{
  "n_layer": 11,
  "d_model": 384,
  "n_head": 3,
  "n_kv_head": 3,
  "head_dim": 128,
  "d_mlp": 1536,
  "vocab_size": 32768,
  "activation": "tanh_gelu",
  "norm": "layernorm",
  "norm_place": "pre",
  "norm_eps": 1e-05,
  "positions": "learned",
  "qk_norm": false,
  "attn_scale": 0.0884,
  "bias": "all",
  "tie_embeddings": true,
  "parallel_block": false,
  "init": "normal",
  "init_std_qkv": 0.0201,
  "init_std_o": 0.0201,
  "init_std_up": 0.0201,
  "init_std_down": 0.0201,
  "optimizer": "muon_variant",
  "lr": 0.0163,
  "lr_mult_down": 0.7,
  "lr_head": 0.00794,
  "grad_clip": 1.0,
  "warmup_steps": 200,
  "schedule": "wsd",
  "decay_fraction": 1.0,
  "decay_shape": "linear",
  "final_lr_fraction": 0.0,
  "batch_tokens": 65536,
  "seq_len": 2048,
  "doc_mask": true,
  "train_tokens": 349600000,
  "steps": 5335,
  "dataset": "wikipedia_en"
}
Each number is 500 + 40 x the weight over its row's rms, rounded and kept within 0 to 999. Layers, rows and columns count from 0. Numbers have three digits each. The size before them is the row's rms in percent of the matrix's.

# layer 7 attention key, 384x384, rms 0.0839, rows 232-376, columns 96-191
102:477537473538445517490462526387520376532517458475499501566489436483461514517506491442473507455483411515513498467454474555539517532455445559496526558467512468557539535513480492519430488489495499465372434442495537434524432450478554500560475500494497535484522466492495542466542470519581569514
108:483508568430443508556510465434499417431471466485547526437553589548510527543544492572524430450478411542579529440491468489567526552470411476511499503500427567487543476489552477592499484444474505511475434508451474520581550487529538514426543528525423463560526518551474476442456492512503459550
108:474492414493522546494469547485544467517491532490506499500560481498524554500475500520508499443522457499466538442550436521507496444497481424477436500477496488540588506568523512526482507485469474548515438510543498507412538489542507513544515473447502474461560484515506481487432483514482428483
109:531466468475449488462458494458495475492506491486512464490480457494500595509551496471431481443503480509521562553468496487513499540506528511494532518532509434480467453530508487514486511473475520458493498465564521513463528562558483477529428464502509463466486578512454537500494523515608540562
107:521496506463535454550532400527496489504438486493524474549506463499531571513505486446518526574562502510552562514513571456521530504527460521514540528494482526412492472483505485561553496501526539475485529499454523574474464487544462516538504449482488475540471533487516430494550545506555455440
107:465502530483511447521544522520464534499500465488492488517449380431497491526543525426553472510487489451540521528455502582449466490495460437526533524468503509427565489450492469485495473549473507501521508562496551471538461465507513510468583447440488503492557591431516551425471556492446577424
108:484526516466469500510556497542479470462542527498467574504485497585533444491500542506583542424506434548498527523479517501457513427505483481519501512494509500408487556483526479518457445512487541547452512535530494472500472525477468573491490493533501490501497523501586486499386474443493437468
108:525415545435504463513564477522472484541542486512520461450570468501489503556530553405495568486487507469473502478509537469519474565494412509449522511521547515599524517457478444524486516543498469488540417474455547451476510427519500440522492588491472489533542558622495563539543543588472483484
105:561453497483467512561473594480457525551536483528543482463548532453507502488520518537466508482455476470476508505483538472524530529499542446531503512519472506494456506583482452513505521506475545463466534536544518554493518537525458463449531520456478434446541523457426498523483485513472460551
105:496508520450511580514548514396482503470532464551506514452546543482505528426458480466589429470540608477520472482532508527515517532465566519585522471413521451515548462490504477491540495508486460456508506405458534560497561547631463528525518520447497567520537496466510514527542455555500511550
104:475540487593559436444492416434468432465455499434526476515513468461541494408537519519523571564516458471522497558532483420499501521498486422511492515441499461541498449513467520509463547500486512472497472510516435449493494462543466546515491548481476474484483571523455481533543515509457461458
110:549498552536446524470396479460595494487576566532557555487495540496585457463541448482496540426491492565439530514483534475530423612548506470452485492482556516518466528497428594490561428480465483502493518498495523504483547480548552514551454451502503454564422462572534532483507464481508463490
105:463505505577551502499498494474452547396557522527466538465494559516535540458531428493482525499530512512436394525521482507490457512469496454461501482471564472525463517550522493469488512541433440485530491460444566472511607514520509537471542563563504518538477492452529498527494487474515510509
107:551488534482429516496490473554458588527473528494478504510478438474571479516584502543509468481511456505479516440494464533503504529498466512509463510487517461566471538472520504491470489450521509511586500487530522527553490495558482479482520504504559526598466550478522566522462498521485495455
112:516472501572438493532436528507559493538600495505478480432482498469520533471487452583521550520531504510445456459509547494487469490498512483461456544532448588478536563498532522535461476469537482534452472450461522506440467481477527578524562454519477577568550592465464505455513510486570541474
109:423526485420484519511457524479507490553491465481480506539457482511509464575466430522508549428504474502497490468481481466471514586531510537530457445438534431477479547496501410526523506503506462539490419488454514458434587480447553505544558499529533516558543519518513539554506509524493507497
113:554505515496504481535480486431531504502511440533535464537485489471539486569523508491398472508470515420496530469539468541443531557492465500530549568572433531500500497483486538563535606556515491490524496545541510412475503459424487493541545423503519411561501480538565537529486498475506463476
109:533497541546429457515507515475500514477496546446533522525412476503413546502521487438512532446491483441510465486473524474550455531571570530501499471413539463517498563549489470436465476527522527472546521453435487545603505488537459534544457522451527453527434492558551488550510525475482651532
110:499483467468494506493584495507435477517546546417471576427497560471516555515488518557542483534548532437513459571482494502521467523451447529535478470498491502472440519439483534490425491571496563498489502445496468501502482496476544453457526504517471477451479609521438501504537553509519512502
109:486536489547484485509550489452559560503442497564454448531497490501538535484495460499567540517497450463483569545500565479541512524483480440510469514443517512488537489455477466534435531481522544540449436553438484477486544499553471498503464532495437498477538553500486450407491576493527492534
109:517462496503468520444480577432503477473489496476445440474497539456527515525541451588536581541557507476431509502528501531482522529451452473507450432535446477547478533548490515483483493462482419552533459504558493515493509547449543477537456473485513459487533526481566481492527484471456537496
104:489564553454508528496467428450520487549506488490524594510548444546455580509563474507503471475483480511451495490544565587524467494446471518485497547491513482527428552516452484442488437458487505535455503474562500487484516548505424563441521512472585585511516475474535581524563535484515513494
108:542507488491483482519466467502513454512435560539545531544507508565458439532478493474494571560492496555495475477437511434501502495529507472553488466558465542428470521490527596425484506503568567504563479461448513491487500480469558490535519482476542468473509510492510538451583415473485493450
110:462494501497557512536528492516505456518478510497521547468505490505528495485463477514503454518491533506492505530511544463450480418460487551544474478487489518536509527440456501553554537522462489478502535538471540395520483484525517519407433568464542515520478513536548544448488485420556499539
092:476529536519466498537494516535530484547459487509547491441502515520564560466513501520435522459619504461543484480428461498492523546561494582531500498509441445491527498530504543484532593526597483494540450479471514501523485473508551474478536542504521499409471510498492523475494599500503551518
089:526520483510445462471489564495517403540480427438468448488455573529503448452474504487553466499418570454497563568504516495516467592423416541429511444576503528495493466466498628449475511511460577478512476514447479459515515535486491563492509491484481481464539480496485449498546532552434487541
091:485536454525462526491541558491485491497480527537614533619469485513525456466445423542440496474583502455465445473510447559495428517471537471502524556550452474498484435476526531647469494563526441512512522484549461490514464431542480481503432588470538499485553482486499475470499523520477488440
090:505470471527521491350492506554460500501410478500526457518488510486474545521493497409420430521495533447475492484481506504493498435472494488554452502503532487552531489547571495517509520477508479448527572435475487512476485434468535525514475527541531549509477476510489525576551482509557474466
087:479476505445475493521529491488482521488463545522529509506548590486457466544564522520532407515469508492549477454494487495467476450475561462508477562489522522471538447434510532487436506507540475492480508394493469496536481444474428545507525547464549542458526519477525452488458562446522502428
086:479489461498441473479501485460501538531551570496561458522456589514473487450546500493478509443446565421482501510576497529518523490544478431422495579454432442447531509503467497516455486498487513491461550526462467535505465405515474476434509527606509495460515599472497530510529516496536444525
092:568520469565482401483478443528463507504552546491478532511554439529439518494491547596507474508481569484478526482519467471450505488480496509607487551495494553579480517475495486499533472500521505543532482473578446493519543501465502494462452481450496559480471481559513479509490507522443534460
093:498550536493449510504446479462464521541490449586496455508534524441424526541515546505475406499509512485450522510486475481543517495608483530494498463447511468489492496544481455537533511566548503394461467483481525511446413437468560472500517443461480502548475513458543483517594495544591452536
090:481474534544427470523559457483510485431461493517529530483498411518398446459483469505510493464490509506376476536471486413518508443498477509527506515446456503494428497481510484502501514545434460543463455457497465496524533521449472574525497484512500525526450540501516409564559513509518465470
088:405516514528467452457498450463481501528533561548502458504457449479453438496541514565559550485570516505490548472546556480507483483458577429511523497451463495506464497496453477504570488550494520533471469456502580489489546516447514536425424471440461474476475496524481469473428510466487500490
092:512600525572531510552509453492540508450529511458483453446505441515490517490425452485432499541602547480515504532486499597521534494494533538439543442517403485449400488504563487497532523453556482562478538617495474501424571557580488468579493478536461475542475472484542548462500480477515506499
096:510527433561516589487486544483524511490453516472494515557500450523548548493502520495467587518485458424456449561446509537500440472518495536517495506573471531488490374503565496498520523455449504538454517477507584488432499478453566560504513557468534534499495473552472526482506511533471540484
087:474515574459501487592488475562496478506508532508549554550573526509468520535490525503433475495476509502530479510530508354441511480454538517492538426550488526497503536463499548550467608472523510560453459506452538512522454471513499573469433516495535445544551485532542507466526526577450432496
087:466535534547536442446522477462448565566515461455496498472519489487474571515443448511510526458504480524575491530457483478521500459483416558488508539535538522473468447475542482561544520538587559507507455505498473496481491483553494487488478540474474501526498491438572520514473481523555423515
088:538534518503513511476457574471421527519583502455477452511476485504578458495538474534506424453536567507492491481493506483579531551575526512418504563511503466569499476462535468453507552421544426512527524496532504475493441577508481493528506498541482457494516530437441431516460509461465498459
088:451506515504536522556463498537530477461550561568565460499529533522584550512484424502542549553483449497493504556497494497494427574485458575507510501454507498513443460475511489534508479507472482477596517444510538469499529486542482452467521481500494592473505568465495453450448557492452562436
094:522486423457465534521415417541506527542523443547464500498535489524507486516465473415479442574515496481475510527474492513497552519456456510455554550463441479476475559482430522474453489517497514508496412513498467521537545483479534542498502432528495521483500485496572581481490483534530517480
090:430470454467459475471507608511550404405549496418492486481452481555521400487541436457540548559491500559505441546463472510499448474494452511568453446501468493513409492429463518491478491547579489589413475437533539564479521483522475500441542486543477451472493566545502469489552490577521470542
090:495553475547586513482507476534504558440499452516528445504421508513471483493525435505432511516529516478494493475520477501477580495469512455482460495527475471478509546523445500495469460474533525507520540476493513591465560594588508557494518489562554491496504507439542552550453444543527553477
091:550528508511470448510506555512567497553488474503476526435516585506428489442440470511466478465442526543534475452459482507473420514502499474469521405457511466534508485533594559508520489479507453507478414515582507500388458532481544531441432531543468507510494462508454530498486556481458524609
088:583492450459532485483502475568572494463581549499438530531532450482456526456559514472474536517488508438499502486434491526510521517539474577556572484519499500520498519530432484534540500465502515442450501394463516504537496543521558477541444537543489451467490509476546502480490432494518449486
094:450482463548500500518436484523507514487483554495541515471463498449498499505546448427476533552537542450484538454468482487515424457454552435538415572439466502525478457482554466433537481479565522499436451541533511515489555522521528541492512561520443541459472485431519481523449451506561521509
088:534452452519462531477511534458508435508504530446515455480500444459574446483471534477523520537524482509508438492447516544522516425546566448531475499568538586466474502534399593439529489492549487422436508523527494458427536520519519485536513451497438468534468578489480474441431495488498484478
093:502601542495566466523539562555499478544505505475504455482480486518492455538563503574444519409463483504490457472522424507538559540528510523521586562522513462543512445407465455496525509478494442509419499476496450459535578545502515527578549484529465478543494491478563469413561504422524521506
092:475485499521515443541486495572511446552522464537454518428526513511563485485455490516450466447498501538471510450417495422501439573414410533523466498463494522545496478483454519536480539540482503496529518449485466556492504437504502517524550554543515462507497510558503532553508523506468436515
094:536462432476454494536511465425398528556503452531443439573489517430443498529558505562496391534580536507499486517462527434480449527488519483513441480498456493587459538523537477523483475477495410455490507486522492449474459489565479445498511507533539470483490540532475528520488528525529562453
093:478481519535487475519519513519476531564550435500523431530552471502538459568524488528494503461558485483520550471520516541584515558459500533538469494570488440474530537506473508471505480471467415449476598458502498587463557456445447427499501549543579465433482461505464521552588406514532488575
093:472498458492488491493449526516483505489479487539552445529486512466474534545509478518575473485526459508513590480500543542497533540448462492500431507492449489467494477573590528564427449490460510446497520507499465502479505533497571527514511445486486479523533526436491414430502544513514542561
096:468478504521432462571430515530532450516484434495549475476438496522504529522515579524517458475509410507493541601439500493482500577422477475504492474494460568556487543494457591480534477495484492512503469508527505479520440577477466509492489463437483583503520509490504442541529508479497530477
085:583460480555490492503483455457476569459441559525502520522489512583560456515483486428430557440508478549478525559486547503496538543530517451476499461548481500509484442477585473458491464507433441539457530506532466489532496463561496490473535526526560549441567509533512488493487519486512483451
089:534498471425547476573469454495584459494512548480535542507486463471507485490457494417517483605496503526507493530562538432470524530469425532527542460522486482433474500596534518529538446478505528518429513499464562520470518504516470480515499523475484539468559508511514517524499516502493530651
090:425471615493504549530440450486452469500550527446424526587470469503517508503475514558510434459436521532398558468478447538484468481569518482487505517405546514489515471540509449517536483505455505520523492450447495477477488489484487462438496551545468525522448389505480507446523488536509423545
099:432453578526563463474484462523527501510552431561508515446400550493548518525495488441519479479392510548418511485473530501464551534575547490521448478484455554508482465508436481503560538471475460448449477539487493506464477489553556396464539512439493553408441503422562445518534438625463553526
092:528489621518504590525482472598496515457480526517468544466533544529450408515541484550515525453509493466495550527493485502494381496477444570495513496504501488446510458492510486439497461467469537508469485497573480515532546520531521522461440450532518518523468502522519535482473486502452527442
090:516491535541535396566462526557487501462464534502569480520450535514495429526436448458521464492502481549455507571543518425507521461540485499502523498573494485495538427467501549532445531488568499529408531530502488434545485466514445572467492491504532483483501456541457489442469481544431532509
083:521529490469493521523548467517493512514541583481471502501572513519405496561499527497575497579529509490533508497493496510503527530559478514521489422512473447405512495458481490522490569463511506469528521548579503523472511597570486491495467479429530544513473532428478564508424576446492491469
088:533459424455467477452579484430513518511526515440477474520526540560521534514513509507530554467462445480594536497525479523549450453570519513498487535583552525541525413507477527453472552505552494493516452571490551509481396487487518530430540478514519427465452480542451460509529499485543526457
092:501412458511452489547518536550490500556390484538506568509613473530446508516492523510461516494461554537475579547516455466515520528513495473509438547526564498530525591523487457522501499487496498577552459535489520433441504505493451512540508486571515551469483480489549577464448501526500507508
092:478492466528521502452503573486534481539473482503442527504504525487578461537529494518482457450521505499442518525534494445501519499506467550551558556479535476462506487552462550492440445511373499535525489502507509456471551535498494554506415501479430482510517543531477419438430456452569507485
088:481510473512484471442528469445464501463509532546574481528527546537500483484461463472457500480383512562523503599402475437467538537497477440579442526523527568533500528500462573523477486479581521484489553473544487463463503551533475506590408519454550534498492464540550431476516507493511482418
087:501527510498483526508471479480542484551493450476585448496509473535499558510512520457455497464447459542428501442521572544539496475472498466560457471501437515526510509499478516575518367521489442557448495487509493484431508481559518531483480531444544469471413485492503454514572489409479511540
084:497517509488499502509455527456540502552441491501533530467509472547541487517459546517481530502515559523455569459522545481468476467436524483492498469540579555476516470456506441497547464530527451523565491458498560565532484518517519520560486604496487478463551459428554514458485561490463536449
096:564547448511493507402497427488528446501562502499467521536375493492485431449568432505511542588453519428540596467603505512482567508513509533504550542491465528516505508514497393491504489496521509500514521545507530461519544526473481439516421527503493426501617473532503525515539506455616561542
090:450501477490469540526519454584489489557465541495458500472469526497572506525498549546445466552507468614477596476482494528468535476586447548474501518466601510509462521538514572488525433533496505571492482492522453495495479513436511526455421472525521503529498533422461529466468496557478457450
088:494504531490497515432496478484524485540564451589470562507499473523514510539515531528429486558515542519545470530504482519465555527535537491554403450477496468508586535478514587506487461468502438546521539510464506485575498502503382456456466435485612537465447532423439512576527453486525458549
086:499494522548547464453478561445424487499551491429461511480479497446485420493527516505589446502446475522530443490537467496496475529522533480526510457487473466476452542533520530457486522453503473452531454531485508508394540485555437524539541471505464512467569583471497471494484435523471511517
093:535522491480469520491448442490508553526529558513537441534457439524491541518496483454508468526516545524497585526457432468465411467487445502514468458554485526522523516448408518483469539541432558489456526467450542498474481413502496503509426437524536507454441540501495407512433489546474471429
091:478517531537504494457501497476464499525501471457459474532442558489461506443454557523453480487495505465479533482473428478562536544465463532470462504497501583539489508521542471468518443541541509474467564583518502485550460481524546581468513531494496500453479513545543578559569505516566451499
096:436436513498396489454500498457519502417425477495474454520456469502494489496543478512522455547506485507514497580557546431460474485497532558528517486472485464501512531445581488496495420538487506498500478571449564443502440485453506466503550605505436507543582523454499500489412539508477578519
091:532530573456553539463532550550460489502545578463452501468477494493543525469441601501579543581432475459508495523438548443418448506510519527500447590499513501572523473444434461480589529551530473481557446489479474463525499576594543528494506514506508533509522437485516494495522473425495611521
090:497480552491522507472519442524502495657543544492521498490447487537516509490540513448453524501520501527499509476485509519509507533551547425547502538454492548477470482456540492582467446453492513510476513494492479503498449427438458469585512496492438600487370605539511490493464510485494483464
090:513589508545518499435449432499598480599539469466488516535464506553471528469490562528463512445460459444488523520508579408545549583517486539505521534533481540486540531506467517444470568532522521490494389517532543489499497478513556566571505553511444469503499483428451520491480497504398495478
096:508507584437486500549500499507498502437484497462618516473534531486617483523530452466530502528476524468481429522461541514434497475508573524490477466388508438451486473463492539567497580438516494421459492558506466488476505469500500602493456477462471496513498521482521510494461448578454504523
092:517508441535612494506505527457507451448530547472458538449499474582536433562508596466483501554545512517508512536510475542428398401445466517543528475457572450537563502479441460555405458491480503473453480514479535517477543510550573527448516562552483539530575485526527486460510535491482567531
085:466478460457525503474501500525477543511480502474506428486537465460515428487594460493420497484527488527453436471532496474452523514477509531465464453515480523502486537489439444568573513382438519481522588406497507545492513433513547519529482481580503453483485505550477502487518444517491575482
091:476529489527553504521488562431491580439485436427506539560432485480527636520509502503476535508508464550506473499497448423563495448476473493499536550477500523491484530445562513521481487474501495480439510464531448526580485425495432488487579484514479536543544515504551468523537499491532511493
090:480468528463519475536520479484536537442456489494539505487484525515517531495491552525393490431529498467494528553533471558511507493541514462506485521469497538471450463460493493572547395503437570521569549478458525506458559497569511568476528459536491472433474475523464455456535500477520549521
093:519577496491517482576516531511450475427562486539474482482448537459478519523498461532546531539522496497512460494492488569483501464462516490512511530507522509439485514423473495572524495455501517486484492468450502533479432448528503421483474538457470575530536475537495503458522518533492488473
092:543405493498478489498497527418501457481504532576529525551448540538458444524498423520475497496509517469474513493515579607441543515477516483437547534453429515522492528489474504545473485524444457476578490469481500441499468532440473528423475488516581459534458465456468494537534484458462465564
089:556554486512473470415513470544455494562429535495571450448464525546487464483543516562485502543549520469469501479492584484528572504542512566517540424485460488465549513505469474459521428536505520511472496513471519529486568454466508531515612564525489451454493456507503467499497464542541458516
092:548499536554561482547568560438470484540451513519570493467500528454526506416486461505437463439497533567480523475462526467532448511459521407453521432472560488470513462450502552495453503529536562507567539481570508539443587519471523497555456493545481511527432519468513515434491561525493560522
088:524447453473444482529591525435477486455489516508524447487545463503446542485518481472497534517469563526478539506509478544567509484476497542486461405510534520447427529494484498404465514454542445475493523537510533565486547481512521501499586473456489432567443482547547454472391505496470451431
090:556450519440487473593503550583483506509460531481461508421480463482570489538487494544455527521522555578527536525490494464481500482459533522550499492556457473437603479509555490511521493514502526540449463409481544545518439465503561578443531487430568529509506523494542557504429530458479419461
091:567523565586470459501511530535542493460511542547516478454487479538489520442527467518480429512551484468567475465498458483516505497517437503512512558521446482529549508501523468485481491513479566552402488503538567458563529523395418528515480520556517480524477472504449569458525453510466500455
092:494532477548514504499523550522475493595545412548489469569525525559427504506443459458438530456438529570478535522529593526502505497488515504529509510470504462472554533454548511540578504536498553450535561521518509522453503515495509514529455495521521575450480524541525541511459482476508528489
094:463533586469515542502423476581517508524557482472484551479450481465569518467489460434544529488471451529485533543490513469578481481488518520536545543435502509550462535490537549531524514538531483512464491546510505478536490486481482383514464505463573461498489520507520513557564470456538452469
090:415477496498490495483505440469591478572452422514435465504426477536434388455531433559563440484477510502483504451475535467499517498546473430489483496527493559474507580490500482511469499524460394424501465479463565483512464573502550550467512496509474473530453510542498487533488455476542481529
085:518476473458421543518433488496546491571441519481531536493545496498474562466519434587489495471477540484528481442407570508493523515538524454500505493509524450566507450504517535494496478510580460423491540435508515505490436545454508520457472595414514503460529479505498497537458408480514422495
090:501567430517536527507493573504509517502509526499510464461511450552526509447557536495476509530504497466555487456484455573429503463560435352550508521514482536505444549490487498480504548503474535498524527489468515560506451474465540422526466502499475504567531430513479530484480497551510456487
083:551552484534533489480548550482516531384537460440467464487441500500451509498475553502526466597489490533489500465529524434501437461554536578514500526554464506566523446511490487497519559480501490441447487421495540508471496439521481612497399478506466427501462519552457603515525525507557526480
095:459487480451554482503521465558552475510464556496527535458459484492481466513489515493419534482520528535408464555510520501495533530531524403455449443408536521509477518567466524477493523483489486485549525527537489435479591553523524516529509495516417526533553541596512484446509482459461478511
095:579477487516478505485495496454437496534452502466508502557567442511562540515469496440507516505455541528493480573445494509574509476425513497454520471592578533455513518480511447485464459531530499496537465503578558452520524476521532572490459565457463516523519502481476474462507442510511486448
087:524475501563527475517488461527495502423543510501550492534453491513589482477493480429490524541544512525439500441542558519507511482532492450455548507474433479552506424497478507436502506485529546454479531471471518489477558521498454418480461538612523487534457518440550460477558448486509476475
092:490550510512473528465478470502528510501508488504464486452512544471482457505484534455541528566475487487542576475497486439473509475510504475618547418461563512523449521493475521464496504463595492501539515498500460450537451578503477507583471468569533492513482501465461498439421544465436505542
088:475470511505507498557538548529441515510479473514482542487563494513502501475486434554541488502551519495497472480426351508477521491473508489470484606548540563446529406476484467494492511471509531451486491482590456486448542478521472511508500485420510508524487462461502479484471496443562483505
092:474488518533521571494466495523586480439479535536517512498535480562494538460569501458427558497474475524580555562486450591539495558489467503495512516493406457525463495504497539491444440445542504467540503505472524516477475517437462520422514557490496488496495423568526559462458487497578526457
089:539471468556480512488526532459479520512500555432515547534519493513580562503567431399532441577437502445577554521504491552527476476504519513469439549464537529491462537517527526508597448454481578480441475447561479554472466503466502508540508516594557475532452568496458459465513500501497484512
089:539509466510535569470487530525455509474475535600526443488533451442482471492484537560535572503520486534492505535564513497512501517509457549440486495465570454497439521456566456523463511546543482485441547540506464511574540445498457565518557461568537524567430556491457509499522494507546512435
092:398599507506530549567518460479507519543501401519521499509529468532489536492572504501490499544518490448543499534412478489542575466546528512502477531569488447574559491510519409532511485515496546550536495444437534513486502518488527495494508502427483533435548497503500513550516451480469534499
088:460481504465540468462519481488519408406552513581504481526498572553487493484487498472453485520505554601545446538410530484427534517569395524457495459425457471488504515492431501472463467522498476505491433485516483460460429415429545527557577476539477507453513445430501531465415550605493500517
089:537501495486608550549441447576508497516547521523463433546597563477468523543480534537457514472562518484517470452535499527478545533457531475466505527449539515495462556547468509519436464468481457492441466539530548480442473532480462510508535538522441525489465525516536479468546548512542469508
088:523533384439516431531557534478522515561494509442535507550511474574480551432466472421454533460441498420463496482491500533471473442426501584460553446532536488530471559480617523451416467518493533505547513485507517490442468515478499524425501437553458502442497464565482531457460488540507483553
092:482438486529424519471528522541500529513480530518550475465500484535524469557517512495467424480507416539501516535490537480498539485490548466427486493443464503516413466454534466496504506448474509534488450484461516518510507397546531528534531499491383504475393485464541521463573505548529480529
089:459448455399498482443544514461491500559512553483476431468433497473545545445571526465472536509505541569532545455520493436535502480568482494552511500499473499468476386542541547471499521490436606469532423467495458435454465512547522567546440451499476427550531527466462518543521487511500478488
082:500488439501442488555461476490475521553544540501488564504554475485510510516433596483430488439440544537525480499542506475523484452546488539540534499502536521448484415543530554581461468527576431525492516488528527515517446496470447515489541528410494550526493587491537565534458490550485514507
091:529484490479458422457465529460531495505466480512542529500508583517481548560481496513475393565525514515450529483480488443529442426458491508616486503551542426554456531505527444534520538563535460507532526504450544466442538550504478480507465462504433514403490529511495480493521570461445459493
092:479445519464441506547431517479484501527553521542546506543490531487459427512471550515508499492432452546550514497467519494499540535542534389525508470464502503387526495506451547412532428476503566498430464459536502426504541495480501508496437470486518536469483514522516521443454553521441488462
088:545466543467509506562436483439514469512514462531499540555438449525399482462417452487511484477537510442529532488464420512428493490501536565465544489473466517486538485527517512444466461530509461485415491564513506527515465529437536461616471494469479563564547515457482409620555408470460605488
093:552469479493536511466500431545532553466525528464560495417567563512454523515553540497469494516472499500437533480498458528503420465418458580499506486510509502479517435534517493465493544499485576482470491478485491529515508506514460434568514474486568494441397546518473461452518529513450485586
092:470474471494512499525530521498534564488501492466527462574549532514476530561446548475500471522452521538513457485543489504521520520406480461482529498492528569540510432496542499437494498616658554460505505493507533533507533491494458469514455379480440488519534455541526469440455482500447615451
094:531529525455498545526501485495536496501487525510559513528497586484476546512488510459557575519485467477473543581508505522520492455530487462581517510394473484458508447450470488566516450488514514470512564445452436465469438550562480581529481507582419457510530511496551506479437441486447463436
090:503503492487479534570555507469496523429452551565518524582552480526539565500579491524427496474484574516479541547441555546563466491520533562446491455509512479455502470515484533480564512540535490456540576494462422518472484504503448499474512554568441453464466540497565562475518511483564405622
088:479512533539495512491519561553592512543476463526507490472495505531454451508433557442514489450432520501491487556432524519472407483467489482516446570443533440536530527444526429501508557564468561490497536457429628519523560475481483561491424538496524452474492562516486590460488579518567480505
082:503543548550484466507466525497495522513489540500510449441446431513450479472523590493484545492438504623477524541525540482435522528557555490560400480450498502471523559431506466481489520427584492533472459413585520541488524440535504483543548490493555499464472435484550529520528501496483528541
095:506461435508516442514436546466521469558470555444517564464538446488556479560487554518489469525514496501457467503513469541567548496512471540530465408514565455434482582448520485490480550426560490460474474535453449526529470567550571529480505463539463491436524543520502528491497451446502442506
093:515553445481537548467467549494573477503482521477531453515515437504418451455457479528471518474497517500529548508488454439458479553480502507513594564489553564548542510566573536458492497429480459539530484487529532576481513541555440441400448531496577557516518527412457487490482526502498526496
088:528537462557493506482508538485492476510547535491499402489457545469515492474536513489526485519467448453542511542474453567478536490483485478482522498548495486536517477474500491454461567549571485541423559450477494446434489497503441516501588435531523519579520489445536496465469513546517477550
084:527574473454445473434608500562518490432452426492492419489569471487524466572511537452431540497486551487496487477487458529600557450398487472551544504514457486523511461517506490490484503556540538412486513510558460540517503553557441492485540447511499497476489506529535536491556496525473459508
092:472466514498567455460484525491522451458583557521509456522436502543466466483522531509564462470392565497509495463463547470506426444538480450524548531596470540468481498505585489511520536458550490496519520465495510513478524534556536568471477512542521444513524468546530466509495528476427529509
093:482488542447495492471571500503468494534487497455465538557409512526499487474483485589508457463505495529480480497536522435528441599515592509494494451502496497473417505398450522490491453564516481410477433451460540528507508449461511498463472544522487455457482435495488456478517509478553513477
095:443544543419468435524546521508464488494481440453531498490507450505505505529502493487565463573512533499458467485493526477481478490544482497376512508554489500482486420473449544510549522541491493551469486508490481546507554512522461534432570512511573549554473456472478519508536517611469529541
093:416493421429479418466479490461425457545606463458561507517542557466567359589511491530520443490472538510537534493549513522540471496511485433521510552530472462535520480552550504471461540493446472497607450400563424507476535564531532503502560516535506476543528550465491520503447463509513510459
091:567533512502523517555531399510548521474518469498515548509451487475531547475485506480526519535492513522430531513503510456453477517525536483535489523472587494536501507464493484478522484559530486505496558486526518556478390491492506504479495547481529507423529490459453496495498585544491489510
086:565565529514521451498514513500537491499473526538409495553504478524503515498561450465462507434505470490524508469450569489490485534465426526464446435459589489492503455542519516548434494507455475532519517460467542583555533589533556537505515472490484493557465543451553518504517506529600484437
086:451559549517588443439492456499493484515585484450491534531484488553460550527453462501566466551474513518531443485537501530512454589380512515472460486528463528461437492492512426505517466523550511482557487465505528582499536438540534512550522505596462441581461559602510486487486462474501508503
090:516434512509475589473493485478489477464496501463451524486535511407501442531501481441561456558470519543417505476511461438436486442488511544475538558565526493514490521488485504489488508512431533483487543501455490548430514506409495544486508504536501536475568496506474522526458445549478540446
096:513561501509530590540489511466474517473528535583503451482487471493521529541454530505432442532490466430420485521502509591532546467536497435495426492563525541486444546396550556518509532597510490534559494536510492531487514580504452565435503533470455456490518511537504421555520417453520448488
089:456443469453533490435491502516458532503450517508466542464534461515533524475510469485472498456560482418480553401509398523496533507538466535503517533526462525508613509566510485444474491522443516537494483537472477455441510509496476512468526506569515546470485536489497469494550422495542517499
091:518524558525529472542558453584548463476448496419479467543499517495430478474510501531456456558522519532481456565505539483479505485422519529475491518407517477465514492549473540451528463482495485470503528460491526545524485460524555561490451503481490503593495487489552549563557496584498517498
090:552508477513555472599482559451497582496510496446453481484436494465504460485446542565523496516527470586470505487544505440479490538550553489480562462467520504467564524558473541607462462457461499483406512463466517442542524451543512518526472564520565474425516524561512506563513519497482548474
089:513474491523508515539475419450520497504458501537488489503466485486478499412512438454515503522480521543427498462412495527490509557548477563437530486505491530502478483498487539540437486573446472456486506460498468539494507427515456557534557555547508497475524543565493502501555503465526485517
090:534498448503473462481449479534499462542511454522430576507487481548555530439457535483496481552493520515509455522538541544421533495516434448532477537554469517551508473477523483487476511545477503500565580557458478502462497541475436525522526537482427486430440495546475565501477414485439515566
092:512473478500509504593470546545464445541498582543473519558516482490427499527412448484575484481502537487467432475521415514474536471485535470500440468533452488518506551479491512507576478458515545522541632505509559519597443480499462488468505532461452515505471490514590527500505560514493429521
087:522490545494523467534488461450475483502433508524577605498480441503498536500492486495499575490493473459437567602507586445506496515493518487445504527525491514503492520521513496479501515455573479529499517504475519527490528443547529432536520510474479579548483449525504572484443463465526493532
088:477570570447518549442475453465485507533452449532520473504445442540536509533500494387544516529540455493510478566582506533456540450516546511480523506468517482502513558497524479544523526482427472521523478517396513497528506462529540595508570568567468439547433573498493530537440445433498470487
087:521442499475503457534488397503501520501523499554515559466480529528561502507518440627481489491506494527502502516536486474511514510454528481508554495508516454463430524464416479509468495500500471512470501477503542468548491513491473470520487496577481549473518485423530447457514532536469444445
087:481524494486511452543504425512515524511525502474558445452476489417524504527486487499508499457513543516486494431481564522478503480521483411494557532495498453513536536437508489514469471510436536557491506479517464507531466517550468542523485564539489557518463459455560492440492444470534475515
085:568473534541490527455546587585484480524380433429472447412537515452484504460462497486502472500576477508528526539471506519486459513426559464465465527462520517450459442469530467449598504550541471486560528460464453541539480472509440465536487508541539562483486397434544488502524544508496510558
082:494430516503575473430510454497428545535480507487538492389511541440483515497446555473525559551543508485426544589447526528543509557448523525506524487532530511456439540458527524536456490468562562499494521546491486598521530527522479499483473554454505516460443446443468544501543433559531492513
091:446459440493455455562484509523511533501444486493455592527477450506516547566469530461458456551508584496552474543534477529441427421472536518459520477468454522444545520546554541456536448429509416523442498521528460426474491571531497493543506544495433475513436449460571500466512465576480459542
085:496457472495474525488536447485532507439476563503506443513472464510471462406489538531491519562465501558481466468512543479535492493465568487563488598475432504497479497472529512539449463518527479514500461484509517532557436571490471522545496515546512480510428556517506543550415512498566535448